Weights of a small transformer language model.
Size: 8 layers, width 384, 6 heads of 32, MLP 1536 squared ReLU, vocabulary 3322, 14.4M parameters.
Each number is 128 + 24 x the weight over its row's rms, rounded and kept within 0 to 255. Layers, rows and columns count from 0. Numbers have three digits each. The size before them is the row's rms in percent of the matrix's.

# layer 5 MLP down (transposed), 1536x384, rms 0.225, rows 885-939, columns 0-127
094:142132145114115139140128159129130107112130074128172117115135143092141118132077137091096118171151148104148131143084140196108161133116104093101118146133139116132136123158140140098124149163182162071123152087140124076118111120139109146117115102136177138114125160106173136101152150114098128142150118111127140110163123175113154104104125122126170118155114098136143139089156175136128140108136
102:138089123154142135108168130111159121122109082125112083140174135133164153120125136129106094124111130120148154104178067120152092127118155148131120139132099128160193163128106130108125113124150154128136162146154117132150106146128138115137135153123125153124080147106168135166153090124132115142159116120141144134146173108120116098165138136128141110178146120128158122138127114098145146156150
094:108109159133132107145093180148105142171096111142194112119103118126122121127153094163102098124139110120096176121174150135132124120119095097107088147147081106117126164109139135174108103130145156141123107131134121087106131078129171150158110135120131107155177163103146129089122086136105142146093128118104122157122145117148126144128146126121110133158151122099141146124078150158128116113180
108:114140142105137129122118097090158077146096174152138138163114122091135121082129113127150107118151101134076133144135137148142125161162088110149105136133133138185060135149146162174109129108110104114170147089135155138111124080124131108156166138133136123101138125098114137141111094181099082159147185138157163114130134117111118143135190116112085135086121094151081093148125138107135093114137
092:130134157148170094154121110108139161104125126120143150120119122130144106090147108091102135118122133138150158129088117109125110184092103148119106141120137138072136111109176105144161145168132119136162097130159105141159121126177138150068117151119137100129179095087085111109100150133117167172132146184087132154118099130125168143128125107114123127121121150115158131147166092112100154169092
102:135145089160106152133139190119131072158132128180123098156156134147126141136113175118165127142146153149107133157088070119118140097177122136139141120166116135097128089128121123154114113127116135145153118145103101092111121140113124123100119157088126132134131057149149115108139118148103068117134131157173119130096155140106124135144144095104122160173191123124138134137101152131121113127107
088:153116119086120173163139087130165093145123106081146146136114143109126163157138099143088118114077117114173102136133124139125127108111127146119135130146125135106144071116128131125134099170136147143104129146087132120129133126124100097099130130105237159134115078148082126129136109154161124106125102133153145115104128166126094156103112150126146121121160141107119096115074149103138139125107
088:110123131122094130101109139116146113154123111129204139141113133166131121128101123095105133120163103119107110146143133125115158151087087122136162117160128137128158113149135187130104118154109144137089144116130070123112146129117176161152143146111102088127116134146146137147113096122095128121081151101110097133163143155139154107137136168156156142155074118097161191125137141114134118136139
103:125160121071130173100135105160141106124164119113124093150097135112120136140131117147111126151108163136168140088137102134162130144164137119126086152116092153150143111147130138124118126155115145154141123167169144130139143140146103188100115138151103106143167158102165108083106127152121090109114153108140155121098126180164154087097106140099079111159122135191138092132127146113126146138155
106:132092143071101118161105108113121160143164105112114112140152152154140146139136150122136093164128131109135164138109141096140135156169159103089135135160117147131104121110107130165141119129128108147121116152139115133101125107158128149133071082149139126085115135080136101110091122128090128075130128099139103131113155134114125169147140088168142136122103141136147123151134148106167103176100
101:111131128116125117129130146131123119130125112135120102188116130145125098081146180135109117102183126168130145144110136117120110173149110158143149125112107127134104111154115160152156113111127133118125150128130078120112151113127110145116126091116098099107111143133145162107151139130130124141124118089109104133156105139112094145140146146167110127100145114167087132134119099130122166147137
109:162096107159123126116141127092095073130147109117162111116109148136120144095075124097111118140141137119122113107101126165125125153147111084132142110102132159127133136073139083122165104132108148120119140125127128167140168113134126108146150161131095093126158144131121152160151147138126123144132102116140123098161103159105120153193085149139084110131109112123125145125177127132137130099107
095:123125123136124125085136119123096140112119094084117122116127117150115133101160122122105111123105132144145110160135118160166079117127156119102114136111114116145137114101118154123097147149109195142103119131091137119109127171151148137103125142112154167155126115172144112098108132114121116132086166117137108114149168150157151125139073109198101114141102158161098142150090129075123077139042
093:165103158104127123124117118086069101169112133166145116143134137128132135106107133088141144133122139122114124081130089122144136104127088147124130131150128121142108122161138121131133112107141132137124101114163167138146149143050165177137160135142172151092154124070143108172164109130109165130161154114139114114140133142153142154126117159112126135122110135117110163145142136137131111133157
098:138120101119135153097113118136108089093104136147142108146132097107094163155149167119168110115135129150142123129138106155080154139149091145144117145115119123134129171137112121111152118128094155121116091163133122105087129105114113141136123154069122123135109099161118152104110126119170125120102179174142136118115124140131130116106153138072083149130108164159099082146170126120123118125133
092:131110122152116125129115191169117133132153145152110132118135155135159095130141129112128105143164151098097106155153163122140130141082144119101139098137138160133164116097139073112164143168101158128101137162150122174141086089138136131161140147125105128164102151180123177161111187177125122108076146159087119138108150135098102135084118110123099154147159149125101107118095130124098117186153
101:109125120118167117074092121137131118133171109083163065096139100127131162107132107132162144132096120100116111064158142128136089150172195106115114128150145119149091116120108147102142130150126113146134115123127131117133119108144149128153124077127117114147121118065134116114111130108117142125140105143168125103126074108127066140110095155122102119133151138170166135122147118119081130106150
104:121129046118100148128118137161098111159128144133197137126091110126113116118128099145091172176102115133156114109114122098115137112161109127122140121131082134130104113124104164126146130133156128122090138112112119107102115110103146132150125134139070140110119126082131125164136093130122113139183162136107117162087125102138133102106151111085099123142120144149145108126129112113163145119125
069:153160128129124136133140112084126139155095102141171140104119125133085114109165177156098154117103126124155121138128131118097142135148122093163153119113176115131135169129098133122128096107102125151136114080167101085143131164116126150099128119151112162146151087119103158152103124194138129104159093105164160142098122143142107112150116137122112139130126097124109170100129098139093131102100
099:174104116148161133161100165124113136121157120143120103131123121109124136157141161113138181114086158128110112112136155145110140160119146086134144125138162119127106126159138119146143130127099128134125081115137096149146101123173157109109090157101162102142135194091158085146091154150125150087066115127103114166155114133155119112137113125169074126135125120136124110134165140161090178133170
113:149103132113162114124110135166103135121141108127096126150178122174077116138140125158145114147115082109133137100099127118094137137106159135134140098119106109101094131117141159103181110146137141162166107152134130140090123097079121138108115143143118103119116153174143113122145138118106150119157063101099136146122093132120107089112147104092128084166126107146113077134130107129111105117109
113:124106147144118146123168118126141164126140110102147156131134110113118091099170150125109124107159136074129127112136127150122149139099098118087144118109145149109144132124135142125184089128110131129107111124102105148106110148097154113121104100110096110172102162116147166136117147177143133161099100095122173110150158162169153111125147178133173117162097131111138088103147144090138124124140
097:146152123118124171106127124135084143136130130117117120120140142138102129141148156119071119132129107127135115068106094103127170148098113136158113141127092159161154087157089159165092155127131180151121127124098128115123112118135099140173074113173151119107092106103115114118140109117138077152140121155106147103128150121145116124142109121132150150124116133154128097115141080154122112140121
096:095139146123132135155141168113126131141146138106140128140138136119127142124144145128155147154188132074173151169087114114109121115099094135124097156129138136156101129132071161116137095120141121134137134128094141122086128104215132098126125144120126133087101174146130141159112141171107135131092158156105106134116128087154170135104137125132150158073096138088124113200143130134070169151136
104:170124135129146138133152114125201133139125136135106125123120107097114104150172125146089105135113149133112127093103132109144130115113119098121133132149145138133121148165106187070102104104133122115165142078126141131141124119159169195143184128146107068134106104101168141112147159121070083143071115125138129175118103192151158126138155120167128119119132129127142089169091117101104105105169
100:135115148120155114080127100084131120144152123121074101144148120130121129152131122169117109136165102144132134121120144113105152130160154136106140144129105153152162094156147137119144129118167107106136079142124109146106130117141126125151114091125170127125125146122108164116123128121136131115133129141111133165092141149142151119178150141124177107110104072138114155085164128108154155046129
105:105124113155126120138130160136089145121135095128104154112167139131176139120137147085099140150097129134113108153130148153143120130110134148113124143129099106134139122106166132121093095138161166142136108129137137128139127153142126139118102146114185148109131162105137141115138146148161115114189112127104081131129142093141099132118124106111137127118081111123110119143113101125161123145078
112:108097068151138143126133097093126149143145161124066124139118092129104119121144119093130128136101141091145104072098128111153143106156103154150144154143092154133113117124114130136142136070161116129133118142130139115131132144099084145165102166148085159123125123139133123104139123129119130144156130127142089153127133135106111127176187108129146151110168100104099114156116125086135121137134
102:099119109125115081112092116098120113116119143137108138159181187137114049113092117082148119148114140168160190145139118112120140157163126109116116138125114146113097146122109163110190154136080120136101141159123124138126122133096123107180163061125144122097140128092092121125158118145155148132110144115177106123124153123116110119082156095108089103159118118134135155111137110102149131153091
104:105078138118096132164117149190158133125103155145127133132160112093114159144143122126128156134104129093122087100069089076119156155150090136123160105158165076137081122138146115135160167104103124144104129140112134155124125127127141129107084125125102093159118110144119122113111139126143133123142127140109126147140088124130122128104130170154104100192155157071085138113143151114133114131141
107:117099094102181149103142126142107149109080134133112134145149117173162127107119150143122108141130124139161125145106122137067170175150141134142120112139064162146144109135138117127124118105127132133135132157142140142105116150082116143127149148114190127145137143113169121161139157122154119096128090118184091151140137181130136116174149141124158176115083117137109149134148120119072120119116
112:113065144117136120120104103159113149151146131098103100121122122180118130126187122151113151137177106129118100142076121106136152086137126136184107113103132114119150113137101156088159125102137119117102166148117175138112145116106095091139102125126128106188169099155138145145124155142153106160148117142098113113150085141100136131122127140145133124143121137076107132134153140123122139083081
104:119123111112131138095130124130153154113145173138102156169101106136135122162126121099144161123145127166111139181138090108131137124130134137184141116147142093099169142131172070104145139146072119099145134139121153138122164084109130145129123131134137129182133091092139106137124128104134122130084121162173085104113112132089097110126131151131121123113154178104118151088126120087113143109105
105:130139093114109113133125113141178137143153123134127123154143136123106176132133099106109106123170128152136198117138102139128112130140123119129073106119147118185110131122149131141140129152158131153165081147072118136087148119113125133139133089150130142093115155150123123168105123113068096152116148148085114121108173123132125148122094145108167100120175115129151108148124076172103132114110
108:105130150075093177126125154154067158110135052151217118176158131123172156130158153138177148149110123113159118106103150146140097159137113119088121139107118134122166123124091068150139136161112129185159151137097135121129121115095119126138110169133126133155164128116129167178123108157162154109134124176133107120155126120156128120127155151118138107128139149104148131115117131129124117135105
092:107109118146125152129133141116098144142115136123122112131165145132109096120140131127115148124111127132111129085157120127121107141164154179101109093076085146147127111171154129134110099141138113153115120148158106111168114101164128128103136132165133123100131152105154128137163092083115081128120122083134117113110100108139123139096135101120129122118104114116131124102145120158091137152146
095:131136107102104120151111130106155116081153106118112149113063088122138111111124077127154123117142099103111139145138148145103131072133126143139124154151118149112138125121084120135135158129106129147116112099187123143122128145103163132154117188133043161116111115116116093166148078129112098147077112103095106103128129101136130154106143158084120136134094141099128176100118135095155100140160
104:089143116101089126105104108131136123124099125088139111140132107160108143147114118136102112135154115140129130126127145123091146129127146141097113151174141148102088088131063135135151150138077122115082116097100154126130122106163111124138107078091101152095164118125118150138130122131123142135097071148126164128112081105132151124160169152178098149134108165107137122158106118153179154116147
094:172142106134152116133166181144148147135122076097123177125106165150140203137119120110126102093152107165091120158133155151078101160138093150174077123107118160134146116155126097156134127139102119160152113084118138116117102143156146131120090149107143107121126160118105120134103158121099148128127096135173133143164137142174118114090104085144121087100129161122206187138135126089140159119133
109:095103141133186166131124133137136103156136130137161093131119139129140130165143182158140118141180100073114119099133079105165119128171120147136117095143106118126113102095148100110095150091110115144115116148121107124176081119150130108104149123137157114155090099149089136115116137130122135084154128137168157148112109143141098142084111124097161138152125132123104135134116086106106127152152
090:121146148128140149069141113109108122162085127184151138100105156129097132144142160124129091187138077101154146166129130136096120084119116156145157166153154134126139123160177158153067152103149115115151133121128105104122115131148091124111101145082135140141121150150102129119152145120149117130090091137142106087126096111125120108168090143131137110139115121072142173078106088130131138129118
096:142112115145135124129128088150135122139182077090132157081117106106123143154089156151107144149147130166150147099094170106117109097119143090143143100106132104100126132141099131112103136126147141111158123145149142085162088136139128119110112135144113132153111149126144174142122121127131134164101124160127146118139124106107150101198163126138164154111130142183144138122112125082115157106112
096:139122112121166081135110147129133159120110121124099154141117123090170125040142150110160131066159120155137130087136128115126119114180142103088112146155093099088125116142107148141156094113134097132132142134130133103093133128109124142138097105099103195141138111125117081150152141091118158163148117160112157141112128125142118139134127139109144145127094125111153150098084122133130132108139
101:135101141117128126154107096132080138110141125110142121163162151123138109115147130111124136117122092122158100176132111091149121123082098158121102133084115131096106131133118133124153106145130130138114137143170118145149108132111113143167157146170140186140132070061111095132113147129158089108078130092091104150102121134109124128168141100090111151142167136081130124106130123096122131126156
103:154099097118142119140133169106048132113146154164126147143107125122130149161119120137141141132189165091148116084163098073139170141109134151126145151121161120161129099153100141124160089126080129140148135094128160109199115156104130103123094107128145115125180142124179104143125113129125094109130117128131169124169153152126154119165116108134155130154147126154139076097117176106166125124137
111:152173094130129113119132129142130120132171113106153122111121085139123139121117141155165160112171136115163137125152115111101095092095122106102134133132101171127136099139135173120077139145109130112130122139133148142110110110132121113094110150118077137124106120083146093109132113157106130117201118105113128135155170177150103137120152154160101161094145084057115164137133107107115150109143
075:111149130119104136150141132129128107128164150111161121151112118136100109124089133127124142123134133121101153122131128150122113139121150149150143112113136131156127156104118148132122082150138128182137128099119089143124114113132138110130133171102115141144111127093136126162134137132130135118255145117152143101115148109105111179143134135126122098147099149164183116157169132126135129142158
094:114119115104128141137088119092156147130112104117124126119130126164151111167095137155150095129145129142134099132116075138137133139103115096132151126133107164151105153105067184127102119143104172183180097106158126142092133126126115141132124130138169139118094121126135149132094176135098102102162131117115148135149122166159156100094107117071151071094145133157143129133144137152154109097114
085:130066148116161099142122159142113137112124151117089135151110126109116161133124103147136119116108145089115082094117157127084173132067109115163154157120145144149157135103141103101091176088149133113141099099121147117143121147160150132104102137111132122140161122107121153090165079098119104122255121093119105179138128133137181116082109163146139111108143139133125127144126145130152123133155
105:100114085155144132121130110126112137104145112148130198152125146150132123157187113147131147127094080144120130168120157117091136105133127163110122099160143163137145137148131108142121125120115144139100168134109131166102146095103143123094096104158139166051057095199157103103146148072096124157100124149160101132104113128085196121090089149104105154108141122126123184106092131128119121102098
102:159136147150116101178137170126096175142107112145115164121162109083120169166113098143128146107114136103138129156102107115143143103099132084150168134127127111141178128135163101118079100137105112141139123128127151143140129131146117125137127127124137119127115160127140118165121115117141132120118143101115144174090151131176124139160084112136121165139121097134116164165114154092069123112127
089:124110118117135141113091093154111082124109117143122128088106067097146147132106107133121139140112139128175069102141158126136132126105132109153117134137101121165121103132142143130131133142128148104178086148130166139124104131109108168130108155087121112152132064130132130097175130116137108115133145147171153122151119095130133141115141153125088151149133093154099143161136122113153120132127
100:110150157115126123117152130103146151143106130096136128110115129130121120134135176130123164114097158136138134158125112147131133118125134176115113129131140165135139129135153142141121156108120083131115137099158147148169103120104080105136130124165151106111156093103108138135114106103107147086150123107131130126126135101150169085130129123154108107167137100105138128132144163113184109133107
105:171102116168086142089100147116121171141134150141070118119134103099080115131087118172102162125087149132141136127140092117088123142133121104131156078096121143138093099070073118165145114099096153111129140131109134155122142129093141153088159168119142111120099133097136138148113145143133105139138076117114080155089078118100148144150120115133150127139114121081101149119180129185089111102117
070:114143130132146132158145138152120154097121128115101130119168100135112126141119141113115137095092120146139126143102118145112119135161086094141104111144081096073139131117129131117135119148151084176146128112098110130141151122149093149114131163089087174097122145008114114111116117131129070114255104166112145114159121124150154118144096120109180112135112119123154093172096163149116171136112
# layer 5 MLP up, 1536x384, rms 0.225, rows 886-939, columns 0-127
099:120103136125119154145131099134119129133131135137125166127144165155144147148123095134169114156148138116106151129121146165171095096147118159141145082154141161119162087107106087148117153120125152122088116128107157158107136135099097137133130103159157137180142096107141098139170116108137144115167119146116145156103087121110124203140177156148127141134131120107112126140170113149114154106077
100:158066104104109079127134097143134158116143112139171087117122126141102122136145097086122158089120123139138126141142122108123115100118168110148123147147103114105145105093090141121127132152061131102149148104099156113120118127144133149141161142133090137115073132139134118143107156110145135127148108142122084091101116136098146113124128125142169131112126139174110147143151109129090127155116
107:156126101141136111128143168198108148154106086129120174156113114097131116152085076120103154132192147134160111105137147107115177122180108116110092118095112144113133083109134147177103147124159142184119111169146106131126151046105118112161157129098127109132129119112101155153137123101135109106115107118114134143135094094123092116108126116124146108133156093168138155161118141091105120139117
086:097112121157120108148121119151153150121105137084130156140158133113122155148120082114126155172150123137118125123176120102098133153146159127118153121085156159071133101108110134126083121107109124112144101114129096127131106104147081152144142118131147129117126133095148135179139084137109088144102132146143148107117138154156088113139118137143144128134114153101155123117177139130144145085113
101:153140119175134176123101101104115122159109120130133119120124072143086143122079134141098092111178092107089119136150105134123095114148135111126119104117119159127140103111094131149103103162165114117155116095092074089119098129165112171111117121141134109104165143117103125105085109173109118113102151094155154115106126106101178133157152122127158130106120132124165114119136164148083106128122
087:145100135137141101116122123130140141119139121152128144138138144120103109105141134110106125152163111096125127133190159116148123127156142158126137136126142103092138118099204144155126147147140162108137141146135175137127157112152141095138101104144141146102163130137099136138142141120112145123094143109099154088135121144087112122146101146165162133188129161142111134145151100151129131145172
092:094135079099159122159149107142140131134136164133121114107110153123060140105133138117162122104130137160152156157097133134131161162125127125161087150107087163126117169153104107124114102148111102114133125157149137117124145159097103118134123142136103135138118117157167140107097115133138134109142140138146093149132124073146127173151140161133127183155151164120114091129128136153115132159179
104:154148136136155159125127217128113109148140140147146107114147136075121088131130124119166136123071141112083146166161168101083154105097153118114161165143108108085108118132139118132132138107088116137151135106164134071141129154118143115161132142093110147126138096105121140105122177158134161135107094120087156131098122130149096146124134182063140125145108140116128119109129120132140171154146
111:133130100121107095110124157105143120150162118123107149163103130132102139078078112121110147097117111130104131125090159109132109173170131164128110116141131132159115072124082100083114130134160138124158171127147136124125141104138117108133138156173115107140163124105116109142150153114151131151132164112127143146115107112135085092132202151133149128158097065105107108112132124145125137094132
098:141142146125126133094116132109144105135118101111121110107158120163128087097139134132072117119138129128155084127093112110115118140088133161081108094127132123097167148112125118116145120118107107114117136132132140140160126089136137154112142107158086144145140159102137146147117164122097160099097114119130151089117124140110130132115137144113147112134052140143080140143114045097082154107107
105:104086107146081135139146119141161135105104121097132089150146095157147138127054136118183135088151133157134127153151124136133155105153150112116111104143111139123156139096165068114107133144114119085141172129157100129152125130187106097109146103111105131140119145151126108156126171102128166134084145143111172125115133137161117124155135123167131096126065115158108125122114166117141153118120
093:143123141147129115134155123151147161117113145151100119129099128132138108123152147095087160109114144116131163105115121151096110079117128173114096137135093129126122083115097206151138135152116173178139166129142160133131132107122158163106139135105156101126120114121087138068107162093161149140125107127150150132125114145132136125069118100150136169138156135063129149154114110145150132120139
098:129160116126130107117130123152132149146117107144128135176175116152128113146151174090106144163094146157082128154140089158130110151129105098122099135106115113106106178154145143137103127113119128108057170124123113128113109133123093168145156118095095146139163170086144161162160111127112145132107106139142106161163148128158087169097104132152115123107161079162118129132129102143145103101130
100:111071152112103105125098128154163105152134111129143113155119143140121145157139170210114111108114157081160138117144119139155121132089122153181158131112168111126136155161116091085125082165094122153120101134150136144100158129153126131147131143127128088118117162081132116172143143098133166090108137110117129114117171110159107157156114121122093097109137117134134077145111117137127080131118
090:149114120176104142141135125151174150129137139072117120153095137106117141111114057106129127098079115159113129133076096131115155216111138126108132106121103156132158146140128136108130106094098152109126137131103124135133083087122106156105125108159125156135152156100134157139120141178103126141107099125144138119117128144123124126104134134137125100140098130140158135135172134113145058117116
106:172130116128084103132108152117134145199131134098131156136121085108097166117134129139072089160128156108122154135176140107133133141161116159104105133139146111119101171169094162095115135097121108125120167157122150153171139110164124163111145106122107152171160149098132161128094143095169123135151136137141111157107163107185119128138166110143160120063127132164161149141113118155121085123147
102:127108094201119159145126103102121117156141119138128081123135148134110121101121152107142153114138148131128146092089103111132127132147151144142151113133145113095094123152119102094084040111114111131134129109119137088117144101157114142076120108132065143132113103146120139125088107132144096106159192134142152164125124131134196133121122143120112131090149137139140131123106113114188121134129
067:103125126060106147140098144112130090101126133073082144168100128135181129117082094137126102119145107112102109146163112154154148134119112156142131106138120128095118096136136092124100133130125128145124101118114142152092148119130134108104103122125129100105056170137141133109072161097139112114168142111164124115172130152132113106125116123112115123099120122168157086142103137109157104136127
093:127100149159109106072134131127101121081144112148116114150118141102122086155115144114095147128171150133131201148149116114103098176102073080131116118148120169188137098156118143082138129115136126121141088129128120132160128093131114167130102099087104136127144134136165115142062134128125128101116107116135136149107108137156137120136108123123124156119148140154132100095142144059099121140091
108:174098137167152128123080126132154078096115117119121149075094125154131107134082109166126113154104121150152145112115151150125152121136150134128143136166103170113139133121174148146098099140120124161176138141079125142156165129129159121104140063104146123086153120120114122127089158100138113136115109166104174138171144151127158149116124130115095162133155121096116151114081109141107163114139
103:147130097120117146134168139084087141129141105139117134131140084118079107122146140123139108143126088141152122123158131109188165134106105189148099108144129136145118123127125124109118148133106098135108131129126151165106135120127150106134138107159111048130089125119141090115143122129102163158128119130146114116135100164157114098150142083116109137131103099121090110141114150117101201129135
098:102129151178149144169101150094143113128122146138143154112141145107114157213116091124094162129114178099131110119092149141141125167105126151130112146183120148132124085107147121141116116146098123106107105135155123134126099125107104120146089084120139124176125101129149132178110099125136137175128072114109131117107119127191168143161149061127152141173121108091123110109173137124144120098128
098:145130123126143160100112147106056119153110110084095111138117144166101127152129106147125151092115119150139138126120092125117092096160135138130123133112128097151132153106098114132112103125176115093170176108134142116122109120123120094130142117127112142109103139116150124123113140101110145154122146143134154123111155110123081126067074086121127088154130138183105144134057131133167109147075
112:103094151197096165137134070094121129137132117114093161147116145124143140157148124170097128128129138133122138133116122120129135155096095146161128144134175161148118160107115104127099146114133159165124145134169091152131137141134144136150141138119109127160146118130103103128113128150145105157125114158144097132143145110140127140122168144155183082125091149151137131134119114156132133126178
098:155139107132129098132147134154129157171145174147100133136130134115094140161129146151135138097112115138117109121152096110131125136152158095070091120093117151175117046118128124133095154146135156139119136154119133135146125158123094091145104119141155151104141111108109163113079174097119131123107118123155097129126111152128121072122129137162135109072119103111097100131126126091127074122164
109:097124112142107128143099104116123103127105164111162115159192169113141094151137092152117134188083148144098120163114125143169151154128120159166106166128136114134157160141120105137117159129125121124136123123099151117108126084119115124121163161148154086109136059164175165137135117180126108131126156108143130159087125131149187121117131142105178127138115148163128074116105121127166120180137
111:077148116144136122084103099156201128129186088154109110138178097117131103148154155141125140147134140153098128178096142142113107127080098128113125109108171136153101148143140123117118133091158109129119126151110068151146150148152113174184110082119154168115086112148106132152137092128126137100093116139163118155110140125111105091120118117136138124123131134151137132143128133145135137115075
102:106129126140113119092138125136134152123132091152121129114134149100164157112138140151146120128078127149152114143194105094172128102145098095139114111188133126120144117144146137119120105113123138116113118131131113113150156159106134197109111163121129124120119099111149150168158132161158134136087150087134125104113136141153189108087160111120148120171112165106129123166109132157138083107141
108:142173087070121138121161138143151164138140114104121145123132123152131143104106109124123173099107156107153128152106143117128170198108164134101113131102124125148117144148123111104112125117117095140151151094157135179125085172122132129103150137112166134123115086164166113153107104135129111162120116127128138130119108163107123126101143070128084123148103171149124166140112098145128120134133
104:154168097148117144110085126112152134085131116163132121181122130124125138152151164114094160114111138089134172121143133120158167188127079141140117149096165136078119142085118139121130148137151085143175106124126165127120146126126135132121140118109089148133104153126117165143111152128134097156154123146136132152111093141097116169101110150112166108150089138108134128102154114107100137105132
113:132125136086125081124076156115135120128130146134145141139103164154104164115140140162116076158095169179112101165113108145142133131148124131104211136116123159152154161129132123113122131166128149132128141133105125150122119126083101101143151137118115129136142136089121113089138119120158147111134110112122108109118127106097109140151145146137142184172115108176082142154115142133140144116103
107:104179140123110131125152119121170133109132127096110130119143158121132102104122110136131135152147132131123194175135124083117112100134123098101158092125163114113104118133113134155125111102106092141134135142124110121161130173109165125135145154128132117156134171114077145082111184130167114168129164126142136120158134140120127095127114142169137123132124112119158117114112119141118153103109
108:120115121077131175159105111132100140101105173158100148147113103157141148145128175082132128152105143121130169161095118137168121127114149160111139143099133098107148134130139110163181142156097128155108144191157102093122104104159159166107125110144142125137119136133159140134119128117141109171126138115124138124121089099098112145131145132128185162135142133124103201122136157146120116160151
106:102096162104123125150146123179099124111104138152125123134154149122140162128151136116145124109154122142125117207161165174106172151141094155112150147151149129108109123130113171155103083149087148081139141129101147116161134121141165131123145126103117176089118119159120134146103081128138135159122156155085161109093184074136110113136106149127150106105121155120121140102110100096103151192098
100:138131173081208126147134103105155147108118126143141100121156157172139109211140121129101173113145114087109137152130100130155140136092118146148141101117118141126160150127090155124068122127135155134140113100108158139141127090127150091112139120116129136132112131083097125142138129119140156165114110114134145142107084098131126146154154107131148139154115118153104121154113162153146153138151
107:167128142135182124107147117121143156148135104134150124135124163148143080137117131120118131107116164117149127133114115127152134193121135088109133132085124103144145113147108132113118080108112128115114145123088139111161153105132142130188117134121145120167127146115131153117172146130155150085119127118144128146120089169126123115162120119147118169160146116141171170142125120126093142119157
103:154118207128162147122122157120151123128122145084117114113160094133136117117126138132123175139119110118101131134164099114150151132141126163132119181129109110132082170151157149127153108105102125143130040136130116134089138153107138138153134084127111116117089093161140105161078118088095120120100168097114138144127101087103158140134128127141135134139124079149147099161175157138130131125126
099:125133103107100116122134133108162128111106117137150148079134159160121166144156178169135164134134132126098155135143139142123148147145102115101068124112077119155118141153132150162095088124121125183137165160148118146121123139167139090128119131089148125113130111153132158083132179110095099139115124135132139125117139100153105118120117086131184113103121137136112149131142138139121146123100
108:134185162127159112157151135093125098127152148089159171127088165087092135141160077121128125136129097131121110125114116135181117159132125149151138156141088125153098124102149135120140110148118097110150125094193138151160084171147154158119128145144106123167109104132141136138153168161128123104119144125077108151146124162153129149148107057161172079172153129127102168097135096127164130101112
095:118139159151080134104128160120164123124100169165113130097164127095163125131112104125138115160085070131113140101125136104124127157125130128136150114120144080147154124090105162145142143110136124111127145115123088080136123141094161120152125138125102158137136129106139144149094136127091172102108104145142084114108095115110125110174126105107145120126102169096166134132153121133112137145125
099:132126107089135140113118146133140073096125151134116134153132129130090147102109122166102082151104104114151104108120137121139108143142128121101154129127106119143131069104113131149115150149082094165108140075140133121110166113105152161131082103150139131118125157108124148125173120098118103129120169105101147104110138133104140148147149133124153146125120162103140113108087121122136166175144
097:162104136148149126150155113095110151146112120142128102109152145110146086148125132109098146154107171119120145147129104107193160157125134148150082138103115123150133166093126146156149141129114082110139152112132164065135146141123146144142112078153153144104145107093109137113135172119111114146109122122145127149162103122131138113143104124099159133127154145129087110121089152127127158151107
104:091142090171162164141145135089158105103119117163135112123135143131145134135199139130128115206107148123128096133134114142108123127130076155080124125120154117094094198120103113168190118143147137123117140094162135135134121119107119102124130133118147109114120123132155135136180131162179133126118111105133123153094132111113120161156118129130152145092132121124142176143114118142120132129073
108:118158102156098137139106128182143167123115124148113146144193134175132064167124122135132165136135148110141116133141150103158146121082105126114110123132126146140119134131122143134135126167128128122179114115132119115136100129137093151124133110137128112157096153139133086127112125092111117124168118107122126145116129095146109094134129114101138105112138147134135086080113073131118133120125
115:118124131112132072125095128095104116139131123135125123094175145131104129170084142182151145148113041154134125133109101080162113105158112141098117105115111127126145107150066125129148150109129132161129142126117141131108107106140145083134135152148135185069085126123143105148104094103110149142138150127150140146131137127128141160084092113125128123139116117160102107094166133161123099122114
089:127131132117079146142111139111133128131112112130107153177132109146138153154119136195131103169137117116137139113115095146150150126149127129118093117154140166103141022139092115122115121106113121111139102149145135156162129141142146125134138131116071160121125108134168152129145111109129140125114144138095128105095138129149146103124139124132150132141132091151128095107127121154133128081158
087:116176099139128100094100121082137113138113138086109083066124089118127098131171123111144178148118145155102139085101066133123106109115123127122131100152113177092160137121097096131165157119162165147135131131150130122150089158113070101109122119105129079134161107136130127152108162138111144122134102124123090115135140124103164124094153155108121138067130131171127088090148139105141161119041
086:093112127129126112101177137127135139122122105102099147121160099168115119092152152131075082119073108171121142132137161142125119135140154148152091184139119121128151102138075082111158131109071128121074150140127093146130077094126126122112127135132093130117135163160141105120119142129142119145107114148129111142157138097115141114163146128113118128118130112082124131118166156149126142124145
107:126112147129099194142114139113090151109171159150127086149103119105130083124132121118127137131093158131113102120142141121130085100123154123139145155151136151064126116144115142169150135111145197147127089124120121106129079180171108113109133148118141115081123100091093071103103106136118119136122110102131150109093147107107075133088132098118122106134095147146137132143106141098076112140148
099:156151147132108145067142114122152148137119148112174131115130146143128190136122134166143112106137082102102117160087099130132114174144113148124085087172118173081157163132176158089142126100134110164148133120107132138164141099134078171113120099088120139098077174119133101152103147164115190145120078105120132123133121152150114111121144104126107124148124111154133129149123135149105163116171
093:127129120108069112143132091162166121206147117164122141125154146175136114098097159131152144135093119104119107106147165093135141150104140123110149162155170097113129171130167149140143116080094102105129152125149107153154138112126158173088170126153117120156143127140185154117126135113105129120107136137126179088102115113143122148118111099159125161127126126127077132134127140152122100119123
092:153142127112162102120120141078127124106135144098125100102126137114140131194134122149148127080141157100107137156146170082147149104113116138140132142166118154095133123148101124139129136131110122119120151119098111093197171137135148134167134131092111114172074121135157129094175115102136123094111165104131128143142154066127088138138167125123100132116176092084128124169109108097153120134153
102:112136112169149163146110136165141137173143126127152135096141113148143143121129171143142132124133129125080112162135135123130105156157100109137133111151130115130162141121166123131106172140149108143162074096122135100129110115191139092055124083167123103118166152092133096119132130115086120115130155134136129148096117106120118117125141131144107149094119136103143135154115095110094108125163
087:144145094135108109089132088170102124095129162123152111151138121082127143095139144143154098128101140154140118130135147154121171126129154150102120111121116203142146105100100083148111112083142142093144132176170169182096139138121116125153125134164160132143105116114158131113125093151171101129170157140158155149097136164142155127127155117089114141101129136144134122113105141109125126101162